config = dict(
    n_layer=10,
    d_model=640,
    n_head=5,
    n_kv_head=5,
    head_dim=128,
    d_mlp=1920,
    vocab_size=16384,
    activation='gelu',
    norm='layernorm',
    norm_place='post',
    norm_eps=1e-05,
    positions='learned',
    qk_norm=False,
    attn_scale=0.0884,
    bias='all',
    tie_embeddings=True,
    parallel_block=False,
    init='normal',
    init_std_qkv=0.0236,
    init_std_o=0.00528,
    init_std_up=0.0236,
    init_std_down=0.00528,
    optimizer='soap_variant',
    lr=0.000995,
    lr_mult_o=1.14,
    beta1=0.95,
    beta2=0.98,
    lr_head=0.00543,
    warmup_steps=200,
    schedule='wsd',
    decay_fraction=0.618,
    decay_shape='exp',
    final_lr_fraction=0.0,
    batch_tokens=262144,
    seq_len=1024,
    doc_mask=False,
    train_tokens=1403000000,
    steps=5353,
    dataset='wikipedia_en',
)
Each number is 500 + 40 x the weight over its row's rms, rounded and kept within 0 to 999. Layers, rows and columns count from 0. Numbers have three digits each. The size before them is the row's rms in percent of the matrix's.

# layer 7 MLP down (transposed), 1920x640, rms 0.0419, rows 1110-1150, columns 320-399
103:517513502497453494497518472487445539468483497530546466536495507503437535532514513528571447472511540567483584528510539509578471571520559414499502590451507513470478563497501487451558473479484518490434487502559477528542483526504437475589495571
101:421504500480511513530475534456484462520550588543574552458524520541535498549443433535487495478445546522503501488450538480463496474509535509532538497487510488513523518507527462488526504546376456422520485576451540509443457486525542573479516409
085:496492512531446438470518472470376466539462527557529503453425495516458532539584501513557492497538500406514446494470473479461465529522416454535512494562513493458484462535438475536428487471517540464505428505546526448436489547543448532565520548
103:528459542462502532432497526533495507509471491426526513522469441484474475526468530489568492480552479474519467515487422501553576534512483481435549566522461508483488511510504491504509550453536497475470462554437555525543469444456501522476387523
095:522510507577510487436488474508431513528461517485498502491472461476538478556458487482544449541495495484423476450486429537480463429472530565474529542403509523502506502507481465460510439519404492519500474532508484497525539473479410475517501563
095:480506459525468567520536542416555538493519442563483518492504502509454559470518520457406528486545532510534534488532439511581510484434488459513419553499475508487465500464572517499441524544433496475477487503523552490509571541522544493516501499
095:463478473469510515491582506468563540483504481504395550553479492433573415504594504500509489480448521495460542505435527466511509421507507533480476545440519479534478512464465452444467502466464493480514530490466510497500472490509551518426473491
101:494506503436515466486471505469461512500527536478462487538450510467553492490477466495429473536471497540494510552470538477549425503535499416506511515414474491520459488504528505538489448512466552513486511524476492481498474589510544501537514511
095:540514500514507504524432465535445514524542474472551506457523556472499529514481530480535541500512501500458470462492513614558478547520482510532382542605418531423470464530489519539472538470503486509480546471545505571473520539540556519513468525
092:504447503439496436546433567575474470452495480463433558497462518486434495436459534514499518514453505497477469518464484558513515508431465518502502500498523550524467498543458465503493459443482571475544527501547468472508475477533447474505504472
102:484526458543536464494529447499568479496437546475557519489440539565454522404568519444546489515508583567473517463519473482520460572579463527462490487455510503609451496507476502500503445545487445537473525486465469562526495489475493450453484516
099:476495513513514501490572506482497473549526437459514442474472478422424471526507548486538547508508563482505406490486537418537553492564556467532481578498550516471525541461621514518540533536541521490452617423561494493493504526499537457480541477
096:508443529532486432517503494516505494536450523531534523450549490534462479555540494483613502421481502460501511462486519503508502527467529509444508489537488473494505467464513556543427436503571519517483474476459465521457512547516588520561480496
093:487540456488453437503533509520565522437447458576546528526538507504469429503508527468532543539505534560477529482452580438477453524464533546511478519425496560501531530528502568528498480500487474560498514502435495564469527468463505429550493565
106:462457462514450496513444475527493488472486500544508437490530449530580514462449434523531470505530543475519465400505497488533486510539510473463519532562491493513561491473477523489546556527517495542601493565497569547495493475483502477571504538
101:481548520510517503445458547503515496530435512429505554435522477494478535523532484549516504520471464540515537478462420503486448506442498419508580490498519587436478520529514522533495508496539475488468461517544509507571490507478515539475516522
097:497516514497499508539440526538507509495470533530458541510548581464396538526533477471552526548457465533464547469496467499515553495367460555472526523465494428459492417560428480513443536546536491510516521512496476548445532517462502414503476519
107:526449536530507512454569509491458546474613468512528540472508504494532495514481541497495505524492577467449529486432581523555463489498503455475505546460526471407456499437418555484548441515479484565532525517485519497498513470585569486508482467
092:487482479472473428508500516507450476504504436503449507490503504516559531478452508517582475419508494514528483448486549475506498451523448489555456492468512491531481472503503443456482508561462529500548461498503468507511516503392535457475583553
100:472439465455515507505414532546484497524530561476531584476598482498551461465482512537459473542505524446527490549545479513496484544543498494502500478493538525514514495472482512494478513481482476463494432500456430527497466492474470589383533488
092:513477580485511478537476404484518530510500424479527483493503500527502462471577535490514480423457487506539457558524499570519496533536501503516479501504527529473466518515575513551510548494468542543509526527547516549495492559516527477485484477
096:510593521537515536478530504450439468485560487458530526504477445478453518454540542464556483510555520563428523430503508520503548492567585481478546534439508495475472503465435480476503469529450496477481536448498412570504445474506462492437469552
103:478530468500503492451431507458451469473499523512477475510469455444506511508507444529505511465511492520461498535541521470506514546501515498558459465565525550519477511434527530524480476588518491511464476453370415512571507507451497554489550489
108:538507547519461515591494459453538516544489518420492478513490564515489480514507500558499498444510543485580532477510508517498482459544514520429581480563505500444557485535484550437519518444497546484459432470484537480544470526525395521536492571
097:506462449511459536475471400547483522516527474481563498455497481410462540471483506497483485502528472501508551490491473495541458446452414403455493421493530510526524598521503526507506459427534524438439501521520431466354468417545527502451458468
100:599465519544513547522506507507463483470537535465419494521532524466536476404405520487459497540461530457505540518522491540513468457579427445516559521469556546459499440599520481482519495497525491575562492468525467499485468535456449462490450538
093:484466501556510469431537582476484525522480511569547515455479589545496495489484481474518522479543550532451529465512536507454420470525485520479522445600506483503540445491464554557541550474495518495523504490508575506431540483457481548450460483
098:480480478508512547499455460505479501475459510490471548429436512501555458498505513459505458489465549475470473467513440540378458493482499489403419500518472542451430441549458540466576564520600496552506508453556528557509475495476457489503488547
102:513482466566444509411440528520461457543479477537471555531478595496493476503533484446482434457555472509510411508480442532422436390444515499546433474505554472503497502501566508490547478520484465473492531587452526490455497580467558511474517523
098:504563476501478443552573471467429503519527498520466542467475483489442490508495423539564508524517495517527512483499544444498535569433523548511518504560464437462438559479522476519519463581455495519543571503560479552553563469449518486461503471
101:513471469501535430501457526574424430537463509494475393513485471495544500527544520514484467507494551523493536499458385430472498495595477452622498503438499478511524504561501480544481475481504417538521505529492479501510447513492514425414525529
100:509571495496511463506543453503545495455518478420406515516467471461543542527412440473509454471504528485489532401519506497560487561484486502487430524531510488480505499575468535465521556420494534469508515524541489529493526549585553465550518555
107:443550515487458507501518592487489527536491463533499550482520464512489529549465508436476471549407502512587509550465489416509521411421468525470493440491480473491491525498424585472558510526524487508495485523549485516527593475507472472473547539
100:438633404488456475541527477509521524491513583454496511447459527459450518465530512551505526457475391476476470571494433488513494542484462570497422555528495455500476456597495523452386445541460491487510550540450520496515477531522472459492447486
112:498528471569499500429521477525476453475538578522471492507463569521524500453518468457531522567515363526578539452570482508490533518466495587501497541438556504477514452478520500424441502445451462484521527466494476492527463468515448496504499474
095:486470440521468483476469532470579525534496535511419523435477426447443472492487484528448495523463512457592568482477486527558509469489508549585534449489529424492524580527518473438488476482487532402563472498511453491510501460520490566465491561
101:542507458567465573488446475492487485514460507494458578521536533516506472520456478494508488511543464486510495548509441467486510487475525536482538461522493561480534553508504522489503477456492502490461555524469535524504523547466554520492496493
095:547573485442515431461501584479428509527463563522455473501482385452429477483442468533566448574448513455533568489518579550548511471567487519499490416499420468468526451555462535571474475579494502478601463447570511485477566510500458536510504504
107:432566529501563423485479422453506537539512544469473496461502515491438493538564503505484603553490562500495516487513502539487455461557481503487540463547514520587499504519491472439486574505449519499546560488465497558493570466524520542572494498
101:524492479495519479468547514420560534506502439489445552475517491470545431555446555450551484494521522487482545526530470474490513468445516492516499507469438460519495579431557507496521491462488455530521474509497480434486511503519504508441467490
100:479455495534475450473450539438453514530499488393569455514519490416600552508530489488546486495471474498518582514541472471481507475479508479538534578483555590517482463449385479517521459513473431427538485464483545486478488506511496490481504520
# layer 7 MLP up, 1920x640, rms 0.0446, rows 1111-1150, columns 320-399
096:545490449433517521475478465452517482484428507552519532514555521535588446456432492573532559526452457519565509543514501449459547465539523532387477435548531456427482555554525539490489521545471467465458504457411515504538548499447524538452482431
097:523504429548480492421542480585452476473499577453523506548550436536490542481508496562554428559528526474496490435507485472450511519456487509555436491514462571487527490533558510538516512528539451407511522477560487535483530494530476490487516501
103:474422501463534465439438532394454484467498449514484490437529526511493477460538483550458450484438472515511542550525524438488449604472504465500566490502479567447532531424460531470541458565486496599490494536430500544509514406566510548480570466
100:512479554529593532497450519530480464488557492462453511542522536479484511494499432466448554467443517462500419572520508478484550520523476488502459550403505498594498490410445500446487486468441547526509500485526513437501537463543532572472490512
100:545500543514487483457510543496448561521506511537545449493534561509471527501529530434510437537402528536477553460489455519482444468525514450496561505537487487534468497582455527455499460503565465473513504509460442541500496527483564499559456568
099:553422541511381503526519493473484562511503555471496478531566566539485466507498493365469509470506518467528512536534509528509525507503485476469544522591498550470586418523500547505495430499532534476460550526424456565528536438577579544492432534
100:525552506456501505498527526460557504595530497468529505485503470545456521494434458438496515485475469446448512465544509439393512463483462537539523514537516462523461547510416599491506525568558591502422427477509488509541496491534574475572572505
095:511567483491515471532431530538543421436451410511525503503485548492522494423465493519493548541471526515558498423562489516429586507506492491568491483494454480511523522427495429540518524499379482465463538510467523448562534471545473471555520551
093:575446484458468493544524455557506550496500499434425499467536562546511497558530522484519471469476613484477535448542525442534564497549498518550570457449521500515540440480554471541460421482477533496497485415484548463530532519553508494514452559
110:473504436481482488474506502520483492466470444478518497498542492428538473504484482516527516563462428503492494513479464541448483558487540525536443508431526538514467498481517479507467416519449473487490479534511460494422489452444482443514509447
096:449534496503511486495487508493482515527505518516501504490500506454471499534522517544537542523473514528408481549460578468505509500525558488518577428616599469507453474551501509469561477477525501485489567536500552500560542557512517478527448498
099:531523423477494503543489485447512583534484455487465472502465598538524543498431628427504492567555520482552537444496470495413575375531498532496518458520458472513540462537515497494490528490521493485512508561508561542521498483432449438503583479
096:493586544546462453466477496501556461588502470540521527499563476429497503476488504473490523505477452464479578542488515505481542506533422481596498494430467454576587477465592528512496457531486460474456570464546553470487461515518517517466574441
106:450474533452404485536489521503387523522464505486526514516480543430490502483464459492485510488473512430471524533495500512497519546535517486449502498432532452528463494579470548531582529504449467487497571493531498484588501504496521407508471409
095:513532484482498555491550472481501544542507551412459540515619534469570505507525482467475455555506523528526479535510524450509507484454514497511497507539520472522556510491453543468452494480530604500504553496513543470579514517524550503557462502
096:446522487544474481491518465517491577572498504537542521562488535471507549524465441504478533558563435539584489528482503377466493478451558488560527493445558488524538502554510554485434525521458511519504470492511492507479542470472477478494520535
105:538426516474504518541510460454450526525490499509469440407517559564517414472465515447439439427483514473506474511489444505486480522531519385487535511411505479497562589516466504490476545458538514541543523489411549515535464461562497491532496548
099:435483478491539512542509548475521572555502508495511524519484497496520476470503534410503564537485511546471444445481566472422530559465521544545460457513458505544436461378447534562474489509492498526516460582483509492489484508530490542541567481
100:474539559498494495443469528453488573509564524542530526519434477517431451490535449510508553458469430542519457458545540553440448514417480511551459497522456494525454418506485517493493516596421548544511496545416441491433464497478485503472536460
093:505486474505494587482453574516525466527491430553532495542513487429474540480522521491441463513457440467514430496531473536564424458553495517483463520536479462480503490529624502446508486489489530575506492583529535500498552497492552468503507506
099:545388564490519512514435488553538504464505508468515475515499449538482454511483407477514518510544530531551548508512511490448527516517471530519474494515466511495456496523562494493497521539516497514495464498471472504581525558472523556453525480
105:471544495480453553421458490478451512481512503603486448530475512505546435501473492556504563542560445504595439595516575506451483516479490487520437587447475469499461462432486508558475535512484508491449476441496489546530540527465514592454459501
108:516458527476513501448444505509426517520426594556539518428508533528493465536560526553506552507562572531536524506428526468529413495515554485530630429486488539477499442526474501555464494551443577431560507487495522544463525447509424500549489502
101:458515460559504523503464445517526475453523530457527478488499487480508450488639480461452551526523525566490444585475566438522570472486429469427435477564518494536486545504523436486500449510494441507511502393498487505533509453525517537484568435
104:489478430474490436490518473501490477465510569498571464499511493536459454460510491491520560478594517508443482410532529534546463484535503438483501446465425462487550467521501541510505559502486500471572485498470476550565519503477561526483428528
094:428483463565478494509520513457526407550509539447503456459528482442500485495543452441541542483543605454437534469504514512476420606478538570520548474528501515502508518524493465462511518560529524476491541537534561510481545475541448498492528470
099:530558501511500590532524543531541506499541490596476522519552528480466453456534499510556479491481510439463471566504507490416466501554488467503529469542499475460511434455576563492473585416563526479442518495544487507465457481400505500561483493
103:505549541581444509517494499535515460446489461515581495424450407531495555405539564473482483520452444511503499492503483496462510505464456472531505524429516486526395504520502486533532547544488494513490479464507487528474475519501445494544487417
099:498626439504458479470536497485514528474463512509484483568546541533440498514455422443502526489425472534460512459479522507482454483478457515505540498539559515438502525518490483481437521566465471514500480456559438508528516488500482542447490424
100:425414477613476522549517514521573487493480483520511541545528537523474504587539438484474447466476463503466466488531404495506521485518505532520460512493582588518530508520503575517546440574451484527497514597493471514475501426523526503484541477
106:496542555575447422604539429456474486543455546525495543523477483508522455535550526406429475483510561535466510496532539503487528520511570552452563444517502534583556540429512534532587462543535472482505467486574515528504518602489555443544491446
104:457414459520477612446474523537477457455516462518540545492555442463469492529519448562444517465443474548522468516558531525583491530422487520485407509483458485494526539527532417425528580446476418502517469512485525521477517452497502563497571487
095:459522443483525543566561532603465498462471462532497429516479552392532595466418521509466456479512535471536503530515547443503516523500555497500457537428432496525470476513529510527449469584523498477527512464510568469537485530486538443508504522
099:489545470520517496505499510593459494414482473495517526487545497491497476457599457522387550485502521548499441488439486484498590456498527489515569534585497496498440478500556557485458608574577495513469490532521547488512513506531508534403498543
095:557509465564528478461453405456508461438500407513456485593493478548530543515482495425496519470476499522472536565531561496523453522559563533511530424498545503586509473507457471528509530521462536547481519516512527492567551416475510477438451510
106:553518539541426571536549548480517504484536456476443463473425446539559577546519518527541532469491456501497464529502573488546419495522574496465443498458423511536514510486478474488516533451488487470538455447449546465486627462467456500407439497
095:507540493436461542485510537512500523575487499491524476432507446493571505459589468507505504571534480559431522489587505471568447506552490550430553503514488465493438499588543481464500506472578461404483556540488481483494495503533491498515506524
104:487430446487563520475537478483537547534496551444451511505479498446512492563481451444527489491500487527521500495542519483535508418546487486510509451546507443540513498521546492540470456531412460490459496499439520477422530456411518437460504481
095:567569488471555576520583475520472508459469510472504574502422546559469523592491502485466487547472514532477493530396503540500490464537492456543524446451546506500489457505545564504552451463524546488479451459555433435482550510505546562465470538
098:482538500447466543521512562472516551487502531468516436485524483509377488449492496457527429496512454542537505469538440475466524540450502517528546433489470477435523499524497562438486488476589491522569501425456466471488493483497515555498481470